Weights of a small GPT-style language model, trained from scratch on English Wikipedia: 9 layers, a variant of Adam for these matrices.
Each number is 500 + 50 x the weight over the matrix's rms, rounded and kept within 0 to 999. Layers, rows and columns count from 0. Numbers have three digits each.

# layer 4 MLP gate, 512x128, rms 0.0777, rows 226-297, columns 64-127
504486414487528481468454557600550435475513487518607432481491507580494434457517456523433530449590541578477501465561503562504391483420486411497544448543582485491566484531555407510642641416540497
504463587544562513467456521540559514492533508444476428536508412447402512549494556520491450520539510500499537438499497490456476507575502508486528495488583532329547583505449504521505530552531564
413507461485524540448510498450522523574564504503456540501533506505458448416449539503402489515573503373426469502553542433443532469552500412490465546489479487474476492530541457547494498447474500
555505519491538524468478513525506386521552504477555429534511494480406510519493531483461553458502562530481460398545510484507546540547508525484598490401580449492468588476576467533464494475533453
554419501498608600404516445502476451502508449549467497516551517550462441502509506535393512479591422454422504598488528559562597475494495420447444563521549483484476371456461457425460543478462439
521550435464572566476435560459469462565532542542476485504474461527596493426487488586539483459463424491431539470518498531616460505444501525457433433619583461530435516442487533493451525492599455
493528413453547580498522460495516452452483548602442499530455483491632501476509418523546441461503484466496520485456521542514554547518644471402522438515500442466501485515522553531500559421528482
526465425495427522498393557471466465556472461403548512589471468581545496405522609614587437475646466545501605470584464561444491561513480567425471490421588461441546575432526480524529481450435491
571489489486554467478485587438488503632564503398460443503532411469461429426438553564506483449487392456512462465503487547476537514516534441464443556560580479424504492372568519389478568590557480
482547494514591565504482537459504442468521565402376523605610513520492497515511482546417470519541420488529474520455548511438438417452435511558496459522484466494486476524577504546570495532504453
559572506552496474517352570517512518498481505509509456556495450450428472609485467486534471477530410461522499422560512549463397538561503548573501520457504534557495517518461493484524504466397487
459503446471509520495543633546561567431562585467438511592490535481576458538536586515499523506462442478531517595512450470520383520507473485534445509533472438436433571481486539386564553434527547
522398434535525495495496511486536467459509575489476475506483484499521420597587438551485496506401381519503458416530496560497526508501462486443495545533498404437470502564499476492580585480516460
454433545522464495507534570561536455516468525555364530479418535582469516525450443474468518457623486483505530435571539500446530470512488514577488450525510503478501534502473551477604623422477389
577530470491477564450496520474454501586542493510533573515443527479609472530439444520492406463499471508539483444465473508482504486611485542522474571449590489463507461550562440483584479499474580
588502391388479445514487526535540470578531457515503451511501400543473438440430519458534473518558523465547478502481481592466386536523485609501418427497470496439537505514411514454498556469575485
520537461432506535456506564485502415586490497513485503594547521559528529461541564570447448456526512479525511521463491415424512521480543505506535441479478500500492454615590451477525501540613525
481536504413605484387421511427509489533519518437512436509550559508465499552529509477446533423482477431594507487512495473467404527477464517486410501558527525518430463485499430565585542500526396
538565536512562570511493542441539432532534464491446518503455468475479472548516499499439408488491422486463543421555517548526504528546569506436437500531508454433532632429453520530482658494568506
497423527571486406484475555515424394552499567436444566555471541526506457490493436503506458499536528402526594482529475583427583631426443441456380508464517534472509530427528525575646531584459534
502510491594467466445572426484456495561506575539503523522546524493447550445493565484464488456543543448413537349543467522628454448500487546513481449561538523434546526447500521467447482552539518
523522468544597476531425453516460509529550499499499483559471514443563545508527476507465446484563390533532587480480519480533489446508516518490476532478520501514487453510492466600553605466573381
532535553520498450385452506444493515590514494489475594502529526462476468478473467500460477520630481428568556460465500543386410430366579464589499527542518434553441510497487487493491505398515491
503475505480484507484450492454539545563555503559386518526561561502517524501439435471533462494498448537464513440425526516507493565563531427511525543461563394505579587516533473487546479520436442
462485506458456511507435530501497498493487469488537627452415453527570498518526521505564469502527484463527463492481456507472478491522442505474495466436577489505491516439512529493532488496404536
540543454587483472502434528396492528534462433521484536568518461500482520603508470494591500473575436421506554467546473487573455522532506462487500586520469546538484515544458518497553577396578474
446528477496547401492442575442455546524520538391488451514611495423506462515395527517504410436541466492540640488594540476498530442487472485484504540543481496429490499527433459439543429523493438
515508602482521455484400522434511535505566376454437493518421479515472491450564489534544509470546463462540487392476466553575385552567472562499497527522579588473500461487471510478545477483417470
512442549573569509451488557540452478509542491501416525482515461532520484490464613461418538433502399455483527536517419481496519486426545465434471520521560550387544432490524418516508578502490483
492497515521498561512466504488461416545438490503520446524597515581460426480514488481456502466524511414509500567498518515448482484398505480453488458498416497482549486458472491530617524469623477
499482519372556465549466459456557503515556459488459482504489437429555502517512537525541560374483431457563508441555430504560454503565548491467461491547608452398581498461525461531610517539423416
487451553473539443515510502471518526569544552503438522524485474490403524429488525463577413479478453411551554492483479537558474454449538547552517442452502491388540503523478501497492468557515452
489545475487525530490441508429483461534462473481535535467566507468481475485504482564520570446530496464527478548530520412464387477422461580518520548501535545460382440554530439437508467551493389
460451517487487593553473509512456563443464560420529408587506442499546458463501430525444533512497456537541586535479490457494408555493466410556543528518525393506485509448495472523512560554463580
497456481553631474551506570478565552483501556403527452575571498443480550484469455490588449498578487479381471530544544487491502464617445498464535487532466471489495523513569495522520543519535507
478521569494475576448519477440504571527486506487518493533498519436410440457526395498453524456451491479447528515481482501552514434536528618517454455500472501520613551472489547527428497452511513
486428431446531593567557609528417580498518523433471456555480520504544494436444576528516544413568576467586516507486550421510556600487480578333508510405525470425492452439472525453443536434468515
472550465516566532475479576462435464471543532543429471541530475499539509456486465528557417436505488522424487505532491481566483556502479580486572479492548500464503474524496473600507520554547441
530518469500483431554518613514469530496553453480517497498533541435483503453472573534423509437454540532545486518594499517488423531480510588537482475612511548468485510499545449581547569535458503
519490477530575528467409484553525400554534499536481420558485488517595424488525503571561458457565399487561530481462412468484457561388442570443454495497483490492491510402538425415457558540566553
527439481511506504462486515597416479601562445596517534551516440446538570509422505478464535486507477428454516514433448554543483576436519464479577465568537572504473491455610517545526532554498398
521463478548570533546402462484438514547554489600486553542539529522504400462541428542535531487536473494418544500618438460604473552495456455396606484551487566545469519467497541565577556603486503
626483495480505463429518545445491519560574560501490505481541530531432481478449552497421581480471474428478513489482519468513497469519455491368583504514592459407471507547558426533511588522537395
591478513517511555396459481427539540540602539459501479470544515499541322545519520511450506472424488473379452455588493542589494506500455482441407570503484455445568443442557446524502612448459449
530598536495513403438438437535439449613491526387522474505459484467477499443521584514522490454580511400482519493583347564576505516525468550465467442568474501399523479590482512420520529567412420
536441624481486504468478456473479529454464505460537482561500647503510498519528474526496501428484454516499530444549418467463473514541487482494465492613497520529533535474475410441441449526501422
438608551501456528399424497512562470536519493553527552544531474459496424525496477520504491497516414501372540417541541554514456469497516486505445519541497453435424537541537544554424579484453544
584438551481557485532497446507366468464598527480537610472472474620535547429500520566522452467490523537535546473523407585490492522424504596522454542459456432464442521406454505464512522492547493
484534459475446446382542580494398526370474498453549457515529525473462431497502456579573505487524531431468495562503613443483525532534468500511564519538542479495377549520561442526472517477425517
427467475531528500574443614506486507502545479447508556514469515440454444550519559495498437508576457444510507578525528461477524378488499642541489467497462502441459495548470463367537502525524518
567460478473488563460461489504518543479522469561511487590489527585518460574544455582569488468458501410440514481648501621492354469531458459482466418535555510469471470414551489535515520505553489
555511530512669503513451519558471461525551447540389474597521498499507475595425510455484461453488358550415526471574520558586511510498532501521538441505502477567490544417491522502457601548479470
521486516509485410578480524475458470542481390478512469494561485519518505431468486526499455405516447383528532436585427502438477629451381470464422470526521544495437515468498468455461563558500426
563465471477453454470497594470620354488497573551435493478515478522523509434500597537491469483511476416501515516534479413675400540505499444494545463530538531460524507470480525508616508565565541
478510445508555454433497481498598550486576575581437529489552562497467532506379584551494540487496456404480498473548562414510470560526523494412518481559545454500467481446486486495444498600580391
483527489513561539484534446510496494553568498488494525475502518415507536496502509556501450456493557533474527437462501500439543498535524481380559587429585362481473546463417562451504505477529460
548448540561528547514432524451496529554537410382428455579502514455640438505401528576396525516476562545619517574527533528424554526434471524450490441507610432441544535491443489504442505509493524
516453571544505412456471468465578469531538504511523542556596530486469458475523580575492432413471504479458532471523505459527562476535517544429465482511477444488540520484451536514394482421510531
469469413526476470522502582450571477481545553576462569561425464501492570515608482451459455489553602517509538535499477460532419580529459516458568479536447502426497529473433463486539585567559391
527494539538563511450423488503480580429503456534422498531489454463460499426503571609501494496515484378350606546505541523448508544526444467514482491516561468452571501457597482497584524503481477
578392495470524509430372567576493439514555462572530443529515428473469526378468481573464519496544513474409536521480521473516569541453459454459560454477519421443439532545480429629617538537440423
504545526532518583551491508439431476478548559505464502484526522519538450496538439514559411436514371435585527576518526493519553482557504567555541462479456488488586504526570544506526578433438451
499505488491486466475437591553566508549553511528474496547456502455541465397569570504470459519538470427485496396569532432591470581439553538449473491533453492461530486496517475429536544480506371
568523523571455430434434543453518475537482426486520523503553481506566497490452455481501472452567527505466494440588519474537548412488482567531446439554514495442462491514483448381513490569519493
528473481449504522424460477498459558532644527534449478489502527511520482593514472486525458467441504518494554442488499541494572577459584487380535520430631410531545558428499528483512496467500481
528587594520445406542470441464504621545488522437489506560521417547456428490554515435458489407481455453517504431511547532486449478531539549541429437518538535457501458515545489489445515552517443
556452515511499533421494592483527486489481481489528534525516535580545479555344542461536472497549422441465488536591473522518498501606514588497378456496461487449495568480475524511589523463522462
423484491520623476522400588527589448439528587509440490520496473474481522488496519508559521452571466387433505544508517504497501574450457492485453402480584501403520512531419451523534607612443474
466451516529466565544437512504527492594547457508498481537473506461560528523493550493553487474467477514526524482472509583500390486542487535459554408540531524449514618440417553538564507510588472
513492663510530618460505464383520433438606509486373509516510548491473436545512527461443453428474479458475534588572476437581475510422548527543514525542541494498523537494425432516521531443480398
419437563606590556450409532503392446535550515443479435531465452509516529527461498534484473425507455430513521564563434582522535491572470539410535437531481443512500491397559494501640549505530515
469431502500565470534522522478513396458475443526417586504474473502544460562502555570559504469590474417498512535566480465510508521527523619488429352544438568442531500453454568452420530530549558
# layer 4 MLP up, 512x128, rms 0.0808, rows 226-296, columns 64-127
566503552467510479501580548537409551490557487459490475515496520538539539456453556466517464479501488462499396567492531523571583531567468463530498523393381444503455543545508468509384571401521512
543484432528467477553508498468511558527491482621546518490550560517650546504489455492522532474475568487489458517519442449571505512475483516490524523493492499604488428484490497467531477444481446
440457517476522608432496440603495500677482577481510573588536529484485530520428501388442565530619537473447475474510470449453488438498488451482371563381460511585568498534489472500522449490574510
478539455487545468537522513533442654487530538552487519477460436570584560459495438514428464493518494499513599586478496502472482519435446471483412481548434478486567506557490474537500515423477536
510504450452443535502578562554485492562476540468542488540448437544568475383504488516537475551526519539558497496503534474427502531611586581528554499520493502453542508499387457500456429462584611
511521521441566537413429641559460485527536557425580499542421463452561458411501501543607464503421441553507426407474565575552380427439355503471428409513427438479478466432524594490480478411508419
471524451455583511533464463460448517488477519558420438463458547427499449538502434514579526487518502524512521509508516511531529520398500460567544436541489505540506502446540540564513502505469474
528541580648491370406491425595547607545547529646495432403508507527444485635341402419450495504358423403529410528445566350527531403496483514558511413491452531473490531558388405384500611544593629
497541509443553494445535474375546595510578552441428545521555556440493376576440533519382475403505397513520446531465513505433537514536577447633458569537555514451510493443526612452523481565442448
526545456532573568488506519498482474495525578469385561594609516535521513551494501502379485536504433486521460490459520474476460459471480543537527503463480516487536455548530535495563489528553447
404525516532552461494482493479625532525490526485551596515542574531496400508535506483466472501594546503449460521521434451558572457432493465480479525481521551501506532529445530525459485479458578
392472550380521573572521404520544543517580431491540523513514530417501455449487475460501549438598534564490481535448473502521626539513559516482568586427555504460495551419480430512482505536495452
445512491421505476504435543564523616556508400480535492496589527409547570494458473497543481492530632552466511565499554390468559487513480502476487571513469478516521566496593528522460384532498496
517514463469443475547541478589513587586496551540440490495509531521521451480541485503481459514611561520539499454539527529404583504452614410438523470438500442490470554497540474523497591497604494
567554433521514557473490522502510503567488557486548545480523538474574461527423468502488446462502436535481444446453435451480470536647506481536468552481549489495496453544550461454530466525474574
453541585480481548462489425496476531505540566411443470452503494490503465481580615500538402532550433519499456475461489476503414452477419424474569530572509512413504456465527415463486530540453505
430478463420468539497475603543547462611496491521526491590547523468529543531488566573479434431497536491548459501457501394460458488519559504516499533483442516501523476578520454437524493468475552
475587573350610562401439518434520507535429472518550439446478535560466464617540524436450459506466530390601452467571482550455485537458525541483445535468569543529508459559425481596503516553504421
488567495470518509509484497488512412532498469530453491508461452493470421495529520486483439561538488494434566413495582448531478487496544479484384497540508422506517592461482566534465628545486521
572429479523554525606484477486425521512539525506570538463436599521526523451445446471516479443488470578532474553473508423529466426529442497539633539534439413537444596514510471433429451475479453
482463552464448533598561525689530575532432390520548492524528525550556502446493535484521481500496557588576456496490462525439509490491545510488563535361481449546428448526444544472515539487568533
472541598571652532568474426548289546553533510568511557466486567368513544413556431452405520538522479534486511440494480502585511508561503502537466553551425615466496405561464480586540553423617400
468442512508501555541604509475464549457535506460530437475565521495482515517466472466505512455549459471560474495496507510545447479530503548505474578522432545460537437470460411489521540469528517
588502516538513476554522543466433442475514601456564488544461530512526438486514511535496464518518519526432514537515473478493489458454475556493476432460361538502552486525523478512501551501540549
520513511473460385479579575526544560531529504516499476496473510462452520466461461531511600473473475456530468544556446473492572555532493539525553482495519516518515511549458462502442506520494543
548441497532488502497548461580520487544516456547568521456447470569526457344498574490435484502420557476502447478562532517503497452448496546508539465429584447485461506559541460501406486576542568
518500507550575556541498427509509464475512443567491487546378545516465461503548508520487641507437513474430386491422485594591511538480531558455506435538528561506506492417588566574491574444513575
564500525578501492515462600503505578639543404492557570476522514521526498486460557450460488481554568467418493436530469540434475545523476431552520581463604509488448501544449459457551514430415439
532462550494489485427576607521545469535488533545489529453496550498526559595573435478488494565482470536537466450548469392418597549449598531497499531489511561431527517521525524530601557460542553
508508406578445510486535482525448539513493502446472521487448568527482503533482417532571502511512444541467536474504553450497527477564506476648475584529541480533530509454491500495402499476473549
541395525558501513391539516569357448471477446459502509522524587536506544387515436500459420520527528523451589665442575555475587383401493604468591517346431497492481417505493534460487480469597536
549511431570436524466475509505455463431497438491534427484467506535571486561486527532419602534498523577484507472507526510423523589504489466503499588565522490609430443499511469479541528471484534
482438451507502453505528543424608364443458455549466468440428487477547521488564535495582483532625555522498444508542496450528556564550473408446540438537530558477436541531476532542535562517501554
513510463425489478550448498519466516462502512438601484555492411519481528468433503518493466459462456523467575437487515441422514504481555533497409578571440391525446543499523456512495542456422444
525468593527448529523503479511502500486583494476475506522418474482501404532469500508452536497442471540558539482451456531486413524480534550454470484451473485555489482456465537411528487544461552
465545482432521547483445486470414548475549519439454495536565521416471503399539473548533583444465438516553549443466459521492518478528501560492504462511468487442479485423476555591581493552423472
482545492599448426482467521484546480496476511525434471497439501460434503472560563478498569551445517516420508444432476647509413492567457458558489490455444494535531492522535547484549537517557524
501546502520528513488520565463495456448532528616421480519553516459550480481468488457537480498440513497446504506516460473557483558551495553487580468520500490509489471555504509608489485562538392
505552442510496511493551640548543498464475479482536535520518552434444480435502573492395496511513540533562481584547522485528459509471516565536492478542507568512460509542502477583507504548501498
511415522440606501468422571508511381503504523567477388558510508497631403538513475578532514453523389448488504474420413449511568463388489591470450483522466492551600445381469487413449518468568510
541435437410535532504588501604432527454544458555513524550491437432624461461456505474526517487524476501531458495451502506541529471436465455425620457528485492456489530489599493487486530470480485
478526493444455442418538535452559553416546487445550516551491543513431513466429495596466456465492505398518523499456528511435486401436618605643409568546467484430524525544462367412388432447547511
328450575497456537546549483498422527518529486433458470536414499509464504574529471464525476481502495525526487497522532510476489547438473549590508580492456588521491460547419512513522452541550531
627396557493503489457486448475556458439542440474541471495520502583531357482487457501522482506479491500508490494612561480563457459439533536591419500519405483484488496376524395568482554412549389
514548556368501541621518429461529498483525566490514495528443524475550533541493432471475531476432495592546516535419548487491468553624456529519498439443582545498423543452465529537543496529493478
540504522497535475528470535557543439500531523459498426510433492534535472558504501526510344494523434532452509515540498457513490540546477529460458504526520542474502582443475454494418518620453465
552623413493556490540557460502487558504621428449396417530401424513405508518478523476436530488549603491528524618529564468509588610499480519462573551528464465505449508490454506535544434506532513
446528538581513468506511521466542533504458541464572444451500384452445539579430537429493418516575537473369474474533521566491523522557538517552519486521489518538453523485470486627484540396506512
533526446419478497447518564489504525441484547456546454533517529465538445490511534593574486488498546468516566558514583438443513522562434457504488468533571459489498569539495439498434517494423447
499528394521520504516458486494485622463510502565533486453534529493530563502475411491454508507497466464487512482525436529461518563470553531420463470546543522544495335539529430484560545441542487
493485414479524506488517461572585444506573555536551416393520552577504452489506463537410385504511612501343499525463468601465538547528466471382583486469515519469473429506555513551543522469540509
597513480495477501491507445495529592472498577483545478442392438426599470465564422576586485463556584446566389569405499516544414496378488555530475521414432515453508571583479499621487455395545567
444526431515486488528516526521438467442511551578499556488536533486582564486511550466521542465513490414466521408524435470400515506533527532529467394411457490568522577449513527513426606505450475
380581479469563555488459470501455629533508421457541514537507566492451463449498498471505651484443549487554515449502577565399535444432425433408519553541522463501445410532540477548461541486482509
518510402500534475554484556534526519556552595550491506411473448508503517491423572553600453462473456447497509562597577480506446598527491490488440469442476503505488578454494564488481461492489384
564488521540502482514566447521566542494512539465531458509539468472441478556548485570560513487513574523493447534476559448438486436626571418480489542448544386411448517548494435489522554606503440
531504551642509513486426429462508496563490520487459499543491519472492525479433534418563570511543509538470427448477472478544460521477523528536572638463479415493524446518491463358368443568483474
484444543589526511497463544487537559562519491556538565474509492589578492437567527469475435481564584479483498461550563558431505461526453514419476456476469471495436451437441549427498493456444408
503569555499490531440440497446480498436492475435492431502407415510453490515472505480530536465422487530541530490549482558557504499472505618538586487512476492527487475489479598547523470585445453
459508432505536514512526539558624499434578437541475537561517545476486530460558528531463550434509506485446549577485574489509454548514381494498601532457435498481495566513500531487523443496544479
448496411491476544482498521513412643518571459550533578454426477515535496581510485388545490412487504518488378574502479481447532597549470618471482557440558459425565506547504514449449493574520515
500592431568542577524510481521494470478493639540490523501585556587548404438468489537510447471497521550508447562512501467493560579579504510461528433495362495485553468578613562468513561497477490
559456466520487567525571461457454504415507497390487523450457589495508545565475398513480436468547475613527471564429426544522446431527461502457486519446538492501470508492479514517465464506490468
467475532528478462457539490611500497501503527474454509493429587569528455509514447527492504527556486482456550491446498525532470555503583520479470473434507543501554489491462415510528464449531536
495477416480539548457469477511491502543541531484441516448467529456540463540470392506548468485438494508473564524491464495537553573483607441464494494491539463491550624470493521534491493491431493
444493536467504478546519447497585517417491565509532516483472433444525433548516499529535437500490496453472572463444525620466453474516551492529457477541513505568533477427491685523511523506471482
518563512455502517539457478462491543558531619505519536463469561411498551416574412496503543500421488603500514484456483519480511469501443505414624478512501493498563449570527475548539470485423485
448513389497473433477499612493560378458482548486518501548540435483471606511558563453528548516572472511419497509499474506485520577440519448486387494476550497308466502508423482486526573609455489
403498522520520566543536492523504469500529434533532487546550497482525479483494513494526534495461467531504488494417561556496464451560490547513514480543540460495545529447476532502533493505559416
496547527438535541496443513461637461498430539557376490525429530599548514568537404464506557579517431476552468438471550448521604461505528437539479483323525497491481510478479588618563489417507575
420522621651547526389469471433416468599496536537510464455525464587448441471519522458426495480517480469440457547572475504581552592606603530379527391493534573408526433506503526403639461576465457
# layer 4 MLP down (transposed), 512x128, rms 0.0755, rows 226-296, columns 64-127
466527552497576475468481389380495493487455452492451544638528488583550599523506447539551547553550512502465636457509518452475404497471470475506519476417529520539555431445488455505540408538550438
466477656497485472453539512538495546501392422490484518562560460479539512565513529465552477489444522421495541542501477521439454451513487561458513446531485458493632547539544475501528482567539510
569488467406448577457502500513495527445479526469458466484560438437538466577628494543566550540552447537510466398526573494588523472352490466489542504551521402539475587472420507516346501497538522
468535572523585592516492543529548470561551452491405528429432527529516559507427596480444469506466491477512566549533514482480475570473467570549529474493470563495477460480474539566486467458479457
498478444457567491524486538604417441532442370486590469418519408461549495505549556607496540428609477486432563487516509444524460469509554551500546539472522585522432578424392471582617524602483510
430555505562453533510523513447494451435460520457575623430693478514387439541400452527622508576582502484523491549512464557500557480437483479522457455350555536403539637571479534534478449524522575
469468442566485464548554526517484548520566499350522492499480462445462497428546488420499504521486525495445524538459570461492468464649551608448507493496555514540511497443469504545552525468517528
508389506483559414616546492478465445458528502546570532448454573509542540492478440485490488552441504503526529593518574488507529527459506482519520412578393469516474475533531447551449736527589517
583529467427428507557471502495538592376462506540508501467511449477485509455401530482521500513519562441518527547439484436427533573586510425527572495469495465584453581388516442424515537457462553
458528567466491505492498513496508545499451480544486563511474544509433512480451526522491477547463454520546396529553486466517599433455453531459465405494468563457557504472457503524449412577505560
535496507473629514480492501460409462558557494520508505428422424466496603412491502494527605451500478420510569513584536466462503466436509537529548483516598508521501503488467516596567602500446484
583484460460503481540591507502564502462539530507531563517447523528471364523534413540436546509402435507528544576546458481487486480540596545460570470496489518451483573490451473588419487441371468
545553557527540538497531483443420434523429551476486512484456524575570467491500509503572494552452469562546439418482468581543505458504517455462389524468537467406474501399462464552609555522418482
505557567508402467533480547518505453578513399486507470446544459537453499399541504477395529473441463519458613498407531526538498449557425570535543544563466541497497480488528512553429424398451486
553515487474397429538522473456472479467511446423557623520451460573537495507550489454532534450511487525482508517519441542509499552447470609536513449515421471527463518471526548451526441507498445
463550439454468542452580463526606489561406432574478497466566485500440497579536535444529605442533473519472565521572461490484538546546463489456540515539425430516399508520492531423500568460520510
469576442551564482472542578545443482512548456489492504404608525478519456472524510407436497540422504479539545472551573442511495465547546458515514456453486517459492426623527501482489446514476517
464420495542478387493567463536530530514465605515480442476515565503502515446351466482563486435501471602439651567465496444523455527442511526491414502498526592487473492494524511511463624493476515
584513480554528533449571550406427556470456461473554484443512440441519556495582606432455434585587545516477557485494532446560589462508468474469543450498482527492482444460410554405522515391468574
497456581547587466580438544550492476515495540495520450535578568478563529513552426523502530517470523427556491495523534558542513546539446505495426520415478518490493513597462494549515570419545461
506471507628590411455555502414479520472432626543481501452601507530443500456542484454466461466544481436451523464466478457655430391522397530534450486566448563513547524424479426606472417576533513
420546537529453510548490366450492587488409439517541560501409448489518435479553515434353529488522507487490647467519539545431512528387508438498495447510460517488457526478515611455545464467529559
521465459494400468477488490509484495556483479515472556596458566470433469530497496580454568583552522487466571393511425519408534514451487463498556449544475522549452593537495532488466396495503553
541430504467626512569471489537515502463504512532526492485487464517497556527595550446482491465555586520487554527546491479518499526594540481553441529495532533490420468625501516486462567448451518
447508456460538512443493425528549489479471564541536465439533489518472447459438521491474484484454461490493491517581545550463489455513485450497449519545463495484457515473571544455546685499561497
549492541512649602494397569506471490458538565460490531494532485541547423570462495550517459573449478549507431501492485575517506456600543512484450419422552483577560549473508512574521433475503529
509445455566461502572519511578612463478503465558446565551552504472495502477469489565541416532446562576566385507513492470465499554452493609561426493480520406412533559460562572505504491457512436
502469592578493602432520510433473462493487525528411461466471496390545503446579496509550458514473521579492482503534467456459465512390506536531583494620532479540542560489426519634496505500531432
429440403422587526528523514458556521632498444638446429478454425530445462459398469497438555377580488453461517613541518432466489455508497554513477541564511485416526601489561494474542533531438412
512446494597538528572425457529478592469525506578443576502427494495526507518444510454503444456566495449494527548577447515466365554440473491526504479470499408482467544524495461541452561505485549
516407438521526512381566576516479425508533507508541460555567500492380466455422538436559467422523448417447486514512641500473595525474499486488535609540395493471440539521493475461491574506510428
495538503525503519467499497526487498518585518494491494517440508565551440554388494456554500480510492454479468573515551481546525526536525524474443488477477465429468533477505458465578580560475505
500602441423599552598585521566514482513526462472500399492564487490446465394440500463489529489424464495581488554536585450568453476475558450458536565517492348510446397512625569497508578472497499
465566561477508526406534516562489534538587526419518554474463503540559464505495582469501578445466540497474502489460567467449556518520432539562483542449541532438431504449464543552486393512469525
505467495551460421531491446535409439501568490541492492521508543553544471644532526545507538452472550519526452454521466538549605472393501549613469444443556460545454550528488541508484446539482439
477477491561494536458441532497557460472478454508492488503501485560551516556507608484523432563498541510552555509489574577471514562526493453551489586457482495552447486518515455454552497434510463
472521504523541519438515565527526537538552486492533535524498571556510547544518501575621417447607527477463523439522500446387389553613447518513419445438515620522460392563516438510488457430496464
433579520473451441524520539494512476484514487490448488505566529530425604586475472541475451488502522493517486512526505524516536440565390487524481506508478515503506495508434465572574420619517480
515450415541380552516497449431494503461464566504549556516521521480477473483462517485542505471420490423492483473465461472468454539560595546433454511510487563612475457605516521576431472518445603
528581489566562545580514407397484495573557609499595493526431436533465526536497554473499548503554485549440507558524483578420436554502427558536494499523597563455492507385516509478576506648493472
513500574420451565444509576350466484551520515469528585428554506445556475461568430519525501452475558462545457454525443570451504445543480369513494488517500527453495444506600412522457550514570447
441509425520511491545555543561510492486528424555482442469512567399365563536407453587497484607578442472569518427498529506486489444457540586450506476468529411510528485550583526440385387563472417
548527480361460538546516450471432590389472564464543555451576498420514557483418488507513557464529533455519545554648539388456577528515486501424512400561536461471518560428416492506503560504440497
468566473492464520445460463542493556465471540518494550512553576517539479454526502499479458529468583615463519474474446542502553510504542450481487469489551479483532454623560604571435579487498440
451419538419613569445496567514490461488559409482537537516503540531606569513484474476422499390497500480500519481559545497458510524525552487558531387504495503517567448473440565559505459460514474
454486524595412545419421487557513552507500476494595504483580573596488448536502458506502495416455468559564485519523571539478493463499528464480560488399431573527445521528451537531578488458478491
510536483344644438466428549589592435441551518573462419538461499468539539526472544493547509512555535505543466510558466483504521495441512524455496489445518407376499509502513426574600535501515534
464465494473462567501415599568532574583572542478518401519537496452481384445580483445411528435516521581483457441410442583446485437530435534484517434604501438474486384439524647509549565421479490
480512554615568498574520489570468546582467536447520548510473408476439478516413558420506525518479520572463581512460517479545575517447557523441464484486510476589436419498518518511499541497467507
516507573502366471458483533448445456448381531511510592609530463421571511531527536566472439441557546525496492447491494474503431511506443451483516578425460519507562541542469538501500461508567469
534430427448596494447523454509497597502466491620489424479554533496489478484458375498511476373548510502493438422464523576541487477523575446473484584497508415486548499528419523550441541490482509
467432422492490540516495505465484562436635496498504561481507529429550489510392478529459566467508495430436529478571580403515588640395474523356538511559509528446565459484392525473498524568443467
525474577477518528425473507446515375519498482506534528518526471459558476519536563534546464472614451557498505448397482437427464458470436528505461515431507487464621480418447538459504555615517529
535524457502688442500547539554496508547558530475464415569510572527467505492487573538518517485402375380450539445549542555515502617465550466543444518521476466516471517585534605518521557579430496
507489416498356484572525457446531540552484462519475487571597450444440660460497563449525545509484535585444581524484514433511436489505491469484519460577473503655548516486505378416528399401543533
372475497538385551438578476424412467507494542473554537414534444543509498425592408552536458609493531508478519517453551526469384486436439507561512437504463532478603493559482482507564436493514402
458585511474525519512465520507437504397567499448505451485572627406542475514563384530517537509460612487557505524558568480515498477471589495549570540541571446481512556499568470487521418454495627
471528504480426463516492456465499534520449554485469529475420595566485456507501500520492481482387466482474483559480512547461506523465542505572627467528425524565435492506515468589557467533525398
595441518503404481477519423523466479430506467532512549521492514535450547515587530447499458607591523547452583528495463489516495442422532488473539479476483582491538406496467514449493508529518514
475525551480471543477499474539472573554415465536506567464546513466455520607510526524544462537573490467527518484451488490462485512552493420505393432571592397469460519541487575531498480486439547
430486555494377481474446460469530439429479447520555436530550382488408497552583497497471511527583506534391549471481524539516532530461404487573580430516502477399509557476463609491633544552517497
505559460587612546429513531559518508408542376463544456495541482533576501423456541498492568561445529485608535414518519450448501473617446543536440432459422549455441487561463498499429472585528438
629482514500609419483487508464511466566447433559536481561507445432542410476453591592516518455498419530492485527507551583510582532518511495506527589471558543431576466470498459560508481368456446
484509520496518494526491516428486480472521494527507534534432507535500563608569563483506432489585559533451473529498547505413374442501404507488538464534531519483501525549503454543540419492427383
477523596538586475580527446502520539422484556474510553574527532469497525436486464435435505590400466489449488510484509461559436459480520554552517497444469538502564532526506486499484440570567395
439514457525486483520584508470396485447488482511538523475450451570485439477543456481406558452512501444506483547457414557505386544520452514501537521548574402548573530439534470511513527449443591
516504500525651518584484556542532472545577490439529490492453527493525482510490481592477363516470490467447537478516559484583510540572457539442470502561450609470425463488479465528554511479525482
444473482490395585539497511486468459498557392445514558465541553479513551542536427497573375539513510523527406525445507529446479445509434519549483526454581428567513549524416526459522331519560592
523543485404410516495538541490520456512513550447513498551518549501482471503605512452418414507557529480487500443375509533513582515486455511562438503509548513586487416504523489496430387407521492
477490488508564513573451532603522423517531463491453519497517448512520493526408411491460606510465484405558510556366538467553472562474447504560387447529565474376596506526507387444517467614481512
501461466492516402490480475392376393522463467525473609489399480533537436492475480551504530482528517502478518478438504544528556491467393534514537515484525444523611497442521570548556562551470496